Weights of a small GPT-style language model, trained from scratch on English Wikipedia.
Architecture: RMSNorm before each block, rotary positions, biases, untied embeddings, normalized queries and keys.
Each number is 128 + 32 x the weight over its row's rms, rounded and kept within 0 to 255. Layers, rows and columns count from 0. Numbers have three digits each. The size before them is the row's rms in percent of the matrix's.

# down: layer 6 MLP down (transposed), 1920x576, rms 0.0438, rows 1691-1736, columns 192-287
# gate: layer 6 MLP gate, 1920x576, rms 0.0441, rows 1692-1737, columns 192-287
# up: layer 6 MLP up, 1920x576, rms 0.0461, rows 1692-1737, columns 192-287
down1691 103:128127112147107170078122067134155095136108161122128123085071080093123109169105137091110134164133078163131089142063124124097186138059163089126108125086126173128103156132126163073125137080171128123131192126141119114100012112089146125122110214091117104129080169079104109125145090172136172140
gate1692 095:164126159166136109100112134126171115153156137149139127127184078138108138104126132150142108110129151115143119110136118147124091146085114174082130130159137153164165132165133109105057132154155095092163076111099135151162087117161127113070168078144114121113170116118167063117128148086127164034
up1692 103:117064121179095110101161168208119124123155102169139145137114089134082126126141093168199102098140089135107127073141123125154108169099152144069170152147126217117117116151229182132142132154179167117172109109156067166157073166179117145175109098134139161128136140129091116058109146158119125116
down1692 101:094079088130117115095131162165088088134142164136147159112169091124098114174118125104151103124189100126126139134139068174070180092182123080189201118096136106090072078137172121163105129121096141211110136161135119125085109083120162106186123157120212116192156187107137148110132103108103149198
gate1693 093:111113119097144115079158139143116065175182141151187131137119159116159190107181117134121142147105164163102143118093106115143115102076160109116114186105127139098174106171124106120170117160145152115153134172084168079108133105138114160165089048158064087150147182160139094165078131114116137074
up1693 097:083171157170124110163148117139119144134082083127138107173126111138109151111150103136114133166088099190109119175111148168134141100146104173122114140154196099132173198154110120170144113184146072127070099144056105122124081102106102157109162124082154114123150124089104137111149085137130114111
down1693 099:165080125149108062138181142080147117126107129158171112114117108132170181180155137148095124162142133136181122123111080121188095150165154087151133097112131099105108191140130124112131158185146108139131063109127196161162180172161125139179103090105118126154093118137135177098170089078133187128
gate1694 101:082129106120118095103067244159123107144134141087141142181118146139115147119191077169094133136077086122155158117119110126100144081085115089086107123186134096096121211127110120100115124096074109095143149095122163104148149086085118074117076208104089119118167150154066158180125165150141190129
up1694 099:140121142151108120136139147103176120171109120128131122146119152209164134098079162095102121109104130128093097098134128122090126144149075149083128131122157078097130120166072181102089152131143153083089090179148159165103148136100141194159122154069116196095078171099125150107125119136115127105
down1694 101:093165102096135138081086216117082166206109100206117123069136127115174149107152112182144126161154122151102142169174103175100132144099159165072140126120119142123117177081164188127154080116091181068065137073135159120076120097123142083150132183111105141135118140219097096100154158088149153119
gate1695 099:094149131147105148122110131082140132119144141088149118162215074086099156154132123164136114174159097116141133073149089171150135155174090097099121100201128127188095150082095114131082110136101090164103127155148179044133063157126157138113179080125145146100119207111180121109130149152154132142
up1695 099:083151139118135176126136116172188164072168104122096091120118096135153168167127106108133145148144103077128050065132105169076115104151143103116139178138121112083115151150132180133134103085068155077127143102090153137115122097207134140159134108131144120075125143105121110124141102162155202124
down1695 095:123079193165083076117117147166117089131130085153149210086125108126149087138199141091092097145125107173108101108142171123154152144135162115118112078131132193149139127160083082084148079101104125067128154098107076090128091099174133159102106125073099167115160167152084152082113120180117114116
gate1696 099:086165129149104157139117196189136108177148126137157102140166175109129120159098171153173175149114110147203088143117130050145073186139118148166084186098151103112111085145097092133133134082101056135098132117138152127132150095060137096157135157143171128174106172095122092182139126122147141088
up1696 097:130122140090129156129140115172135131150116163110106150165074100112050140131130104178173109040099138135089122078126119070129037092106130127143150115122117125062120159125116148197121178096133118117132175180129119094130097135166112104134154088174115099177157091111139152118150070120083164142
down1696 097:144048120137180160165185120090179085116129160134141124121163070134154169097071132105069125125152141165117114135129091116199081081108095126113039161147136176125170107142043124132128124134127148101134115099125113070106148122119126093153159110153115175120067153141097127219195113177169140110
gate1697 102:131142142126124126205125113135135129166094166131139185152127146164113149145094149079187093155153148132133072110107113194147150105127127115092152139124148085105152123150163085115096136126190103145112140187156134166137118183164141132157164135098155167140082097098122139135145154102130073089
up1697 097:108061120116168102136144138164142158107120077135135116160056087143080163200088076124103138113122160162115136174077104143130122073058123111162187112164128158103113098168136124147176091124134135147157142086117143089081141162133093127102112154095077112092076173101146141091152114117084127148
down1697 100:131132133099127140206129134116074125110094143135123110163103168175166110128161129109181121172092126092148111154120051075137119130113160139108090151112169131139112159149132090073120121095136146085144150142157115142154096110071168138127130154132125166127153117121194158102096153093116148175
gate1698 097:140084133101086153162112170097155179140158097166154107085093097174094101169162134138197185131146093124129106126085158126137137105083106121092107133142074113088111101133061105174105079108064152026113184136081081068128133043122091097191084132149132155104114084117138134148127117102133122127
up1698 096:109100107126136165147143114106108160201128158132124137154154141143135125114131130127102141226083083136124122100125138199098130116185133115136130182082087130179147176132148116134103141074147132143161078118159116143115199062165195101149128145150123138102102151120136062108119124098119126122
down1698 098:140157097108119184117155158140145138081086075146182117115143139180144127132136117130207118142124102151139146121115142136135087085117097139148110143098142095088186110147110126084101090151091096153064176114176106157139069138098131126170136139162141128108110103108140106169131115156114187136
gate1699 100:062132105130137176134138119168132126104126153162154138039108073158127150144124140141163056094211103116155084084114135122088134112146122104113140158150151142112115147172127142154174085117139091166103134149129149110119078138148127054103138194118153159094091167140140127150170109192189158134
up1699 101:153237126099124101184160156144059096128133156118116117142091098094078120115109131102136182135087112132121105139117069066087145105107160051127166144164140157108067171149178120130135083092158133132154191145094136115138126119132156118118143155162162114113131123123161142117102114208139127115
down1699 102:085130131118121099091121121113227112119143200123098156112130149139111108139095101126062153084124153120122072074185130181100141128150131139056186096113086133117173167147162098140167067167085181123147133167065140140151158102177123145081159118126146196139128119159122148064160134080153093104
gate1700 104:107108184087162097104095117161175165125143150124128171085115105181183117168073111156136161162112096136109112156080118167114078186119150099128173181109038090132099117120115156105115093143112156093139145106092137092079114121138143137098136147126059136116100138093086060145122096141090144044
up1700 104:091180149099159140168060124165139100146142113138123146145082106215155134181161125120109154120097134072120134096143173145129095117160103113074157121193143136144063108116159178159154106130189144103119122174072139108125090118167079108162216084194133111139148149154088091139173109160125149110
down1700 105:117070146133154157180129167123094114110124144092147150093163095103115114149099082078183111176134109156101178109115163180115146104158153167098102091171163163135141126149084088150134124158059151156133173136102120109117093097114144121144104153091138134069148147166165123219130141134103179157
gate1701 101:064136150137126158105068145123163138154081109144111074160138129192184126134112073105091138044112073199105113137175110103151127123099077172134135099211143117139130116122138162176122127143118143130143124161078077150118107121158153112151158112180139103150107155127115149091112122115100072136
up1701 097:139142069141097117131014090093136158130110168127126112116167141156155148135130196150092179136116080123158130138157109103156091136118107158126106155083159138113163175134058109081137165130143111142063114072203092204128099101158104022163161123193154124140182090121142102110132104110087151134
down1701 096:060078153171155144065127141083151083090175088162108130112105133185154188207113135151142099138145142141112150129202126195140107164049121165159144116182137140124137126106140143198107140079101124107115109102100103129118147081183096107128168132097169115110121074115129124125131097155131170073
gate1702 095:163078093123173125108156142136145185084117145170155060126140104166143162150152109117146158155132134188162071117139111133119138147074159160087123141065188161127134117134128088203138124116137112155099148130104116114096082131096119119170087131168149116104139165099149104179089110156166148129
up1702 097:156094127096147131138157210108110159120123126076125118152090110147157073196160162097160148150136164135151160130092184097119187167107137155102104064136148111162062108117113163135159197117093126160134105155156162143104153129182163149148146074187138186126132181079131109132162160175096123152
down1702 097:166067138161129091126130175145119206112129133119063129148140075085164090116184096131186107185110101099146157155128134096116146156122125141119107120125107141131125048061118126096182144158099143134152136113146100125131132128115191165139100069194126163129173077099152166118237155119090129151
gate1703 101:164139131116152152136115137094101192135116072133133081144064116160143191167099124114130206141048184143093096142083200086126087110233094207094103132117129169172094121090105083167085102110153177105152134173098119165143089124136138119180120155152178127110116111151184100149066143093129132092
up1703 093:109130163124177130092042084042146152184125119131168156110156096135122120135156139176156147103164185142113132129133084181143091133143124144096126116123133167195122159133089174148125134110173136117142127175081119134196148076181115081109116147160110101080122129156150089115106113147123105117
down1703 090:106098097143085132135148215228147090123098115123121090116134158151160122154113140111133050164119109084154099100156103135131146138113107084153159131152082139079151080142170134117152123122052124179128090028160122118146072144080131153124174125125133117140180155102090115163181133103127085125
gate1704 100:130095149170116129154129095155174120109197154117154127097157149156135152100124176128141106129146113101104143136091144140105149150144174160176155115129149087116126113117136109114110152142151120096120129183127129168136112148091132152123189139117103137068085092124152147118137142187098087061
up1704 100:094126152096056127170150166112109134145159105128125129156106114104085111172134132117156117125109114133140107157117111142163135164096187068098133168063097095094120090093068073137116146146183178147137071105119186085078158203148126065135121135146093166077134093137136137133095119136136204159
down1704 100:072125157184118098118055109090154065179187050073157158124086123137192135123128054162089177106119119145151142087121105119156139147141152123150098101081145132169094143163104072165146217102183112136210108096104094172139117185063149119173109169141134132137120094127135080156175128139115148129
gate1705 097:120100133172133121132096158131136176182120129168111091043123112125122151097066118072148094141133093120088122133147115132144142125131178092169118110074185119115124167097081182177133156130102129109185113172127141123157112143058152147093125207150150123091129141092120127158127084116163115152
up1705 098:159123114079091127141159130168145123087087162125157080168140148207150149213136147089145099124116084139155125171156095089169119101095150100162139102133083145090167144162096135099143099143173092088159127089107134137105128162092091145105086100168098108124139114101137081148128135157175121100
down1705 099:117152133157071156172125139104162116155126112118100125167158161156121178120116113141098125153073059158175082146097151121125100140117147183154107110128040181066113112050161144140112140146191190159149084111068115140152133145098109119065153105121133154071153120138180131157134142140167080105
gate1706 100:171109164144166103105144160099141079119150102148075129114073150110143073178123132086149108152143114121114174173148094166118113165082124128130145145133127168137141027083184124109104147140093086124094089152140122141152154153117200105151081150102099109104132076163150130110093150169083075139
up1706 103:085116108099061126165085102137146082136084170114174104175151137099158126087070184148135156149129111126100197198098125063179066118106121114123102080187043156077077080103140127175167156080121127107135156158173117100207105156117120170166115125169161119039077141198133165140172143165145182131
down1706 104:121165128149084130110140100111094069120154145136157127177141138093134149128093104106172154138124153092094069137149221105124119121085100092143082150147106174158147178180131118188143126090136171067098057119127075127100099153144155153181121136151134137109101185152101102166119215118120174123
gate1707 105:119131171169163108082110127085097128117117123105142089147109122102147118056160116081167073169146151102086122147128124131130139164125144141148107115166159164119145137106176134088139149112128136151131112148105159134125129182113157111081112113080113129136146130127149166115084078112168199090
up1707 102:145179140089133110091114111127120157127141133106079138132169162088173110147094139158160091068017159159160148134141171136120044122088135085078143117094174077150099131159097141152142109137163158146106146051160118149175164158207120111149129119165145110154110124135130123134119175152130148137
down1707 101:151173161043190203073162091174118101103090138225094117163143125133084088122134141077088174134092133112148105176159143175142107121098159105110119132203123180094083124089140064148165117069127154120121125091158110140115114161142127122145165086186121129124123104098141122166083159057121111135
gate1708 092:142132119100149135115104083106151135098088118139185137088139030142092113132130124105122134123145156123141101128108115134149114150103101171124100120112135172140152157186174140218150221156115154137134107128111139144125123175095159092121052153140136112123105143153138128133169169152162125100
up1708 094:114112132168149124113137203131145134128148158125139110209096113111174125193115103117171117151114118095126135115112115119129148140114135210208134141119130071094115074124163125113139120140129127143144131148118143128116143132186097151093128124150087072199082089133111105137132098168109124112
down1708 094:189108116169204134151140127146132143096160153184085094108126119135221100178126140159166138149150101106092125144118080134099159162075100157149109133140147104174116071120142120098148090090164171215121174163130144118149147122163108091123100121149159130102143105118153168177171103118164150165
gate1709 098:098136131126148141157106143144147143109153119135100168176175104139121115129063133137174170132171153111109122198103185155120162109149137116050110141126080143121109109103149141121105134157122094083110157109162135139122178068113174141151114101132102103096154164134092074125211188090181083130
up1709 100:107134051182106160163076091098156089155159135130134122050156148139160105117098203091131135193118173153115124118105112141098149112094155083142074084191133146118159053137094107099068206174107150147140081140115153108132106129164100176112137168078072098110127126127109184061141079125092103104
down1709 103:092120140117124087084198121142108179108158023186151171106104208097097147056134116127087101113143136078186122109141165194109100097121172125140154128194081142105170103161148162122157109104156119109124100119067139145090175098207151130152164112064140115143152176071123123143097240123127118121
gate1710 102:136161138098109105200128140127196138118112131094138111081149155059122055113105189128095181162148152090096135126141126154091157113132126138142081127120098157113071148129110121142124166122138150075145106103091132108160075107188203183135179143086140171155078146115145069111116065121114152186
up1710 097:102048137078089097109138168136129077169143063111092194128102166084123149183105144116131169144120161095165162157139106078023054188129125093124140157146108074058117134097100098142153154186177100164097113144123098129125124128133140141138192080079120171132067150103117142133111100149203112139
down1710 098:161103103132247149107123124105113100087148093155126111131147116121166121150103082168162099172118159143099100121174126154155142086104067077132167114119151185140142134187101130112219168145099159173138120122139071089113159106137117088168137149108097170094149085139121197129185164063161067090
gate1711 100:058117110082088138150112128132137117080080151173156143086125146135125101175151075126184170133167073068173180154098164108169110128118172139072198127160099117135113127140077149143109102107158114158094144087067153069163093170110127140161110115095183111142061137073202170112144119145138157169
up1711 100:075134129122106061079132072037059136109079132169127099073067130141140120079126152093139116111137103196097186093145148080139119174167180072108153105164152137124106129114121088072147060133080127064082114099165146093078151123094094169093131034108150069122085122096130123118156152108131117109
down1711 100:192069150125104116170118158110083120109091141098110125159159115172216100152142060123076138091104164153080085115104131166104160169086123138136082114099143078160078107152121090086111068119101110064144152158135116096149095089087203225131112153153113100102119117125147154134134096117086107148
gate1712 095:110119092159113135124105112136150124137150113117198145118139092079064087149168150122170080103100201147104127128202138093157144175105147145119159168067169158134064128156121172153174134156161096159126084130131082131112113122125119138131134122110195093120091105126124076124083139126100109095
up1712 096:076165138181089111112157149116128117143111128138114149124077125103104133134089103130131130052129098099128093137144094109091160038097140105097171183060089161109069128071111170158100083184174110086106124164126130156144093103163124151109173169109111033143114120082137164101175125067114112111
down1712 098:167082135099142106086113173104071076162064123107121134135058111169153113162151171101141174123149134098151147165091101132094138106123080069125108102112139105125167114140139120074111146099104192089066144095125119141134128155097147155145148132188084170110080113101169134142162159080111139161
gate1713 098:136146088138161129163089074110186151121071139102098111126138076129116118113129129172094119085219139126185145131091084086129186175116142173168142125164197143129170100142158132111137182166148124161100170073111078093102165127157050163078090108163099105129137087090113172156178214187115202134
up1713 098:186038138109229088024153124137143125148115094090183140053094145126163214157098162103174145154111173128126165120167140149079083143167102130103124138134151121116147174145097131129083157145178176128133146097176143100139126107166126075141084172163173106099131153156143169126121143144070137127
down1713 100:061097121128070142132139107082056093118128101085130119134180083136151146147147106105137115166099115134173123100131126142110153148070076088140144149083110123087108129100104100147113134128193180147172126124176122104154109118137154098118105089115113070085158100066133112176129131084153114092
gate1714 097:177049144159142091114088145150122092148129179119149161148115168070097109155129130066125107111100149108072073138119110132109112103159158119087152132073172125133143130113148084169120131117169126057087132123112128149156158119126132120066131115106131113110174135081138130136095165146084137183
up1714 099:100161146107117112156089159120165131111046174193128120157104122125110131085088134138105070144131110100116072157044069078085147129171099120124171133138143086069119068096145075120107172119140182143140076062146156151130166136195108137127109123174113138145180108151157093105169127106114118158
down1714 098:164108139149181136156146113133064195144106146160116116163103136131135117106143138117154168098115162119119091155157114137169234176109144027140143133144156114112051128089142133138177177065114139087130118183145138096166167139112114139144150147098121129149094130142126115157125174092138113148
gate1715 098:174117148119134124139135116139157112109105087179155136158100169114150154122149108062142145143080153192161106185082139148113169105113071106132118170033119147138137084127116114161185150143139139159182099176167154128112066099147136124121200103092116159202126130152232191137159145091093134073
up1715 097:118151145167143185100100101151133116126177139186135125082073159071105098113137180115135206109148064145174150161088128103125118163129106114087081171132114081072165140107116144118114160143086118102147091139127138098142082105160154171139116071079076134097127090084147112137206111111121123146
down1715 098:108134142110124167109156107148153130133121098114125109131160084103121098135169124152110120108124094159158182091102134133145120125134135139145154157143157156150085113117126034101127113123140183129103119129078117161138119097148182110147170079071124087071211184137100123130178101171151184116
gate1716 098:151148132114073171145194127181166123148076111149121136117073076097140168122131185120190145096139125114116146176158062188123109161124072098114145146095106101071128109136111159065155097173077081133125109167148159103127150115058187114149166178109106118079039151181123223125100170147149152113
up1716 100:079073151093115135117133123062119118193142163108167161186183157131109126141144143119100126104113121135171144114103094096152068102114125163134120119147104108173117201205118067153125164133170136118076125091157120143173133164072130117176054083131171139161151092124137129117134091127133061190
down1716 098:100143108115129099116176160149140144123139131169121133221159247064100098096121164149078184142163124146183093099149152188138132153111075146103121130157099109082090099100125109174156116092153105105206075096130148042131120091149159119115166113112127148174126110155127145144123111116119089140
gate1717 096:138156098200103103102079126147104138122173149148147124145119094151156137166079130168108141149106098098150168157086103137136148095079115113153105153117110193146106154189171136140144138140127189132065115158188124200110105132131165142132117089140136135080105217160139165167090153124186208121
up1717 094:151121111125132087096149097146138100072110138110164162192046170082134157198155146152095194113093147077098114113072109153111106068109184066106151149140140212130155110159100119086075048122131179120132170104105117149120124087137107135098148131082131127124130156116111164159153134120125126133
down1717 096:151145142140132114122144143124159148139115122138135129105136117118129143109106107123185097105132120175113171125137125161090103065103105155088123091141140127155075163127112134132163136119169147129126125154135129139112166150127138135125086131104122140106095140082159098096130116155126161199
gate1718 102:114125154114102154144118144103124095076086155108103137130186108078064113159147151152072088127079069120112136106133157123161100147071128132087116163161140165165129120131127206138124118096087096113082087125112163159126133109111165123094175150120156055138146123108131102102201124106131104145
up1718 103:121161089128110145122128127107109164168130131124103052155092192116140188159047156081079145102117120119077130169109149201109199115116175056180115218120100100102179107134061128159122130093163136145074126215123166220103146105116120144153108093121133175149094143145134172122099168158131165096
down1718 103:099093106142160098128127143144155226109143093127158055102165176117090131116144104153216145126135135075079138126213122071141235183109149108155171121094097179148130128097122065108128125170105165122150091159135153125140079126187095172087144091156119096106085107113122151055154138111106087192
gate1719 103:168161154145125169138125137111143133124080153154168191125196125100135084151152165110141153125136124106176077145159168164175115115128171126076142179157073114128103130116160075142128134124156132146128211186076174134154062077144094144086134091126140093118164118165139158109164127134107091139
up1719 097:096110134211113105134141123133117139053106115106117130150161089130131151216131148122129057060126103074103147162165108117138124118152173101152159170115154128117079118124063124123133122099100086120109212096146168126115140155134161110162096166075154113130093128076139099150057156151122218177
down1719 101:118133153180166125078115086146141179150117144150112160125145222152133148202165141148118105139104098128131143107131117156148112114188117112076158108111164171222076144136123157122195106149077058164155203102056160084081091140167116137141126158128128110129175129137108139173133072111151184143
gate1720 097:096112110103129174071122116149120135172168138091114119101093126099123092168140142200151207131154142122161079121111144100128087117136111173101117153118130147062122178165056125111151156146114138126170102134198177041167101136139119133137126144134122143115117167140124073092154101138161118118
up1720 099:071150117179152167122166130116093145081109135128151088158175115108146141186153093138140163096215102160142114127115106070137127108143087093124146090155142091118129109161143100133133106171092177107144163078167090091145165117123116121147125146102032091099184141131151150168171189113080136097
down1720 101:208079079090097160153116085100116151166145037124125173122109179136129161157179083129125137128139144106106130159143150136098054094156149164127103146098145100094129196121108169146107170136132105132114120135137088118123118062105151133127115103096117132167047128132179142115167104133194113170
gate1721 109:109092134135168154151091158170094146105127099125167151123118119155115136120112131141127084122096202090177112052154093091130060120140092072140144110123130112112087137134186097149083098152120128149154136126127185138162112094100112184149146052086160101078151123096122090224128146127058135135
up1721 106:151188097119126137098155105175057132113133085068160097163133145120097182114186162100138157129179128128088164185164168138124118184120099140187148095110159101164143148136110183125070186136100116157147155085119115140109153114105119065208100102119110067137102143106025225127175118117089139118
down1721 108:090165137119123163104158183100063158145133156097110151083151087146134121116167080139137097090101128116130198068089128087077125169116100110212169086104133113146108150072107098149111149148130161123146112165129156160149050131120136122105145123144128127134176119192098148133139152128144113118
gate1722 102:087174132173151140158101136135141125129120128120128176098156192153140163120098095119155101161118121206110141171061112100107104119165110155140146107140162189100131162155149102143113144118101158119136127143110081157084144177143038169140114102106140159071111121132099145162174158080136106084
up1722 103:094121120085177195129120120121135110125105172096163138131144074058167094104117167142129138149131162105168127115086121127127141092137140104148051097178087099093135136176110134105165154081121119153148112085130177157169105140142157088188112158096153066089072160151149180177123091175125092214
down1722 102:135096148151071112139108151121092128156127111171093122120092140111112156115103149122171137131124151143108181118120137085162064174129134124078154114071145141113121081170095181104151153125132097107129125122146106116106072122145130135170071124144155134132128105154144111102161130131180160131
gate1723 102:104166118174121191132122116115144141182120121120088141144115127095134141144170082130133122121168096170137150147120100109115166093156097095175149109130065181185105106135089064118126081131162194105130128104155118151137099094111114128122141114127121084165192088149118110097150082142111127174
up1723 098:203168106091076168095115129124113099149132167062085108105153154142121098152134094132122046169098063101191102195121085171128138141129097099107102133103103151097102056124167141073126167176115128137096113114112100094090099113167098122123080088174111117157135114166165056138166135190099074186
down1723 101:141156119119140122084127161143129136148144128087050234120116148122127133101135136102164079141149060105110174084096162162151126168171077167116139134068116122164195099181115176109104110115175110053133101125083133132142116148150099130138136120154104083128128135128094128175140168113114160088
gate1724 099:116157101073163100071163141117194191073147160136187101035115124131106146100134109112091097165126142133139139100179146131093201153113163132131120164112128141110161186099159061112146123177138073167125142147079144192145153119174101115092122146142101200140130078105121172110111131141137140098
up1724 099:132136109150132145111115133172102147116176087070170157128130079130194155139121154135129077139121157120125114097104165204167160073164149138153129143185186139113151142135163099094119095124169084137134122069170111096089157189147170144095093171141153106115182126075129123132135120141148157139
down1724 100:100144149112160121182121066135156073165085120130133148127141224129118096128074130136155150114121163087034121138142106141195119115155098174197135124143173159153080069173185120122101164167074121098148111091155152110146164118137124131132104101141183129136072194138157110088113153176170092073
gate1725 098:159162075089152110141092109074164118213070132159142165159068105107184119197095185099085142123165162177131153183138149149112041161106094069117089098107088153126114044069114066088146154124119101138119098104123183154128159172092110159166183103144167100132101091114093187125112138130142166130
up1725 096:155106090154098062186063151172028177059114146141108199144178085145097137110100146085128093164136109157161094130119116154137147140131139163158158140131162123159140104131106080062101113110043109120128092155194151147163193144088102151142182061088090122180092087153084135165083183093146112126
down1725 096:113158102092136154124166152118129117118161141087187108151125136147120089126094082141097166174134158141104090150166116126131145102152125136151078195117130133126149132152135175137139150113171073174160111075159106155123130150107098116161152113102121160101182125144095052123123135162144091160
gate1726 100:070181133146147142150093170104116080113175135111155106118093113200122158131202113077112068128174077112150112165139089154121098159143114130145134149124154088130179109113135077136132119158141136162090122115121108162138155153082109081124155083096128150135141151119192125177169171149140152172
up1726 102:135148122058082109080116163096142101092114112113090110115110182097188101136140120106108140147111095099149116153067149162131107113068132156100133126095155121157041158085126160166126135086112178124163158125125099081174088152124111111148155193126169157076144127163123147144135104074127079184
down1726 103:115134106115156080114157160125100116136148176100093115107153089086163151148104143079177139177154140125132135143122153086203129117184140100126120111129052120128154135120122124096177136134195058100166118125137130101093069157164130176047138116200096129098130133119212094150150096052145169088
gate1727 102:102067112140108202162116081133125156117105129092152065126107134170137135157098152169135146163104132155087129153156116148153109051142105163049130101157148149140153112142147097156066059070146152159142080146095093119134113134117120086161144149186150146087124178146113134167136073142139175132
up1727 104:137151098187119120096210112126145129088161106108128125097126055189138135097139120132114167146144122099133131074139166164100157128112171142148102079128128186126164144117094115178079153124154124133135156170130098135095115069109148110112129099087129103138104124147148054187151145133137144150
down1727 101:159178091177159091184111178150148083141108105159125142067118104113158117145098184078084158086184120103121099201175172164185120116107145139110127132100127123131202161140128174106159134117111188149149110125128150141113088092127095137073152133116140133120133091097111138086087157147165106080
gate1728 099:181157135160133122165110114103176163167181095118124086138118139047144105090147102062118091119090137128139159171090086123109142170123115161061124103121114102142116120112159181087138113130077186116144106208133077114170149189111150140120163097128084157133132151097118098174171148124149177108
up1728 099:174042093151100121098154088095122152110097095063161112118080125152076187206138117132067148137109132154159148114163154129102108106119158167133150124138150131155140129135144111167143098190074151069121152166133119154096096147109181100107124138158093075135143118097134152107131146173139092187
down1728 102:093107141099116056119130120116204125152133106101147153074189048115131109203119102151119140148108098152100079122146120127045136136163148111169065143132156111104089079153114082126138176153115088135104119139101120151176126091151146112151121102155111171128127105165150128124145122136133183137
gate1729 100:107060118081147149192093095133165112105078059144064162171165185108124111131131120129175169123101171110114103127129080138103131109056132093164138144131230181156122153102082109124094136148150145129121093135134100147039113129087132171142151125114113141140103094108140121156102149170160125181
up1729 103:122120140113132199159087141119039162110147116099151175120080095111131131151086151099137132111164132178095121180085184136121155091122215108137131143149102110116080178121130096083167128137098141099106137125109111157133062120142109146128129145154101123183198135122160201141112062142134118124
down1729 100:103151201150107176173124165134118073097189125125099096162073146173113095123171154129086231093137084175198077132112125094132103134149144121158125151077167061111108106091165092164093174115086098097091140138128143141160138092105120162151099154146114138192131096119129179152146136138064163095
gate1730 099:139105186156115132171131136165181137112133171119117112070119101136154142139155132156132148034151156125170099103142120093160123131123106152075084179106176120132153134151131101091096163087127110135099073149156120112142118133180120151143143100106110171114113107155090120097173119104096139139
up1730 094:148110132114143134163130135130163137195127149156147135129128164108192087136090134192149189110135123120072153126134105054152142116133174128098112176128133074096118177110096133091097192129129170112097069145105073124096101117150111167195132133075165167150160145138138132124113114101145188091
down1730 096:157197098120099103106112159153159178106146142074115120152133083141125160100139192160137105085119104115139090110102091136134151142162163156118122155117102138163078141119135137142078189125157110061101088117212142135092126125141127071066129126150067093087107105137139148160113123109147102083
gate1731 097:167190165190173100099053179147068111090153105139117116153157164087127115160161092113146149088141076173146098179134161140077157069146121128172135153155086086132095096097155137149132108125099158118136132143138138141133119095114181132157149070157103113150110126116106101154097154182132153080
up1731 093:092120176133127098079054164098107158073113154089193083124149158106097144110146100144097136099123109150092099121099162140108147056108137060095159098088133113161099087080166126157076149126128179137148154099112170114140141102141143082163140106096096149196150118158073114092124156146141143143
down1731 094:114075131159088137097133108096159121105118128172139145122138177123174128142169117062225123144117113186100129143100153125077151130121112100127165106134091199165099136124076134099133120136170047105096102148157151142107135140169097161096128181182165097145119125112183163109117110151184165089
gate1732 100:146156115147149166152103141176104148142101170227097169095157122108168113104149139127119100114175118108123107151154094129119159103140108127171176175148161080092134114083121108127126153088077173161159133108075151158175151157131126109149164125165170164115146135180098115125184119131127120116
up1732 112:105091126038149130147167158186120087123161161114225090113102121127108153175141055181151083157146133195125136147092155167112110111178122121183171111118176119135149085163123080144097081101117120161123074105131162131055099079089123093150098063082120068138168155094190091124144114131104096127
down1732 106:131125156157108095117166094121150128140110103127141043152172159120117085142128213168109104121125085072121152123144201096094069146153114118132114120127143152073089113197145160159178100134119085181107175128206145143128128059077177126097146088084115106135170141134182070149139158132122116134
gate1733 102:140080161089151142092105130119102152082186063151177168119105165125128136109121145068150122187069131162137070134151177146131091128142111129111156128157155105055068116106139102159118095145150138124107140154085133105125125123094125133160137079126119040124158154130102134116155141116106150133
up1733 101:144111163137095126111135120129170124129157102139214113169076107127134143133075141108134132112079238166152128175107175110124163105148121100144116164147126187100128063131148095107055128114145140096162164209120178110184127135096172135178149153165135088142104083165043121131101169159150131161
down1733 103:158172164116107110113137211131131092108138129118175125097130109088144172120169180123133167101176085135112135132118083104120130131152114061120173126123079123140126117152141103114085144138113118094167133105138108116130105155130145105136104102158104046202207115151160083096123213167113150144
gate1734 100:169101169175110148141124145175170124116125144105136085088160135135089122094160161113065113126136172150151134170114116126105121109129147105088159125105109110192184072144129089107159160139154146143100122150080084132140142148104115124139105094129085098107121124074143133144158108081194126105
up1734 102:158073136147148152151086113106110073137126064114126166176201118144119079099176125100120106151121143125185108116072199123143127175111117190023119100126106166165156141095129106138107175123148108103166177188134152121101075149049073055134079108084174113161145164126120134096112146151123128061
down1734 102:141109153107091100071207107149172122143135125083126141153160123147147139137076182087090148079179155158144144150096183095181049063140122163108155151148140154201135108082143132078171110099157159103137105147144154107128118188111133134149099147177129100125093153134158114152140113108168187100
gate1735 102:102214149176161198134154098171089157108099227151103094112136158190130154127147112123151101089136130116138132144159112109185090105194111093181105150176139141115109134078088101092164127165098063109158145129144134105147100118154159177109135092128152135119121116121159070152137099101160119119
up1735 099:096171146163152110106124136170136140112141103128117115132175119137116128174143131143149120114128092151081066121146139136135079228163092124142143153086109082124118092149094153107111108168083127149120138089145042127133177094140120161166084117080154188129103114129175055151137111093112123126
down1735 103:165076101118146125145108103106108168141144121157107114097126090159133130098087087138142087161091103109088139132125090099130149153187075140161080096123098141140140141116088111150161155125177170128126132147131141050098074163120054083149112079139179144104163113114110129183114174171132104153
gate1736 096:104122107079144113136136132134081175136148116123172166077129112125121114145162098070103124129136117183128081120198181182125106150132166147138128137131169108170123129114144097149074165170136158164154091065159113156120124167057053152107098100142179081108139154122092148100080182088105124144
up1736 094:121137083133120066114167119119134081100103159119095132146129151174156120209123147110160169124125143112111116167081094101156170134095130075110092152176153126166140112141131168153141095127145131149148118081115125140082158124121129072152075083122128171169068122130145123162121139118138156088
down1736 096:103193116094126162207123117141141168137159090108131137086146120137170090144146102129151161138087118132138103112126083114167133180120165105171142115128112109160133126166131135155186131143075155129100113156150195196155129127199152185050152176196097087135123183101166118145149089100136171116
gate1737 099:138099194171092189153127117088106143086099123162141143090160095163102123193174091153136087090110171172172147138127109168222123106148125090169139136179100138144133094146092139045114098115094105109141089131148118139138055170149098196129092092083149145156117082122123140138069087117092096134
up1737 097:123138104075175126070144178210117121126107110086116123105172079091130151140112103068069082147049122137110122094164113087112155151151153099155136074112098129142179103108152111177160106073109139133177151113183113152141144112118153146072095156071146101094070071101143101141139157124071157121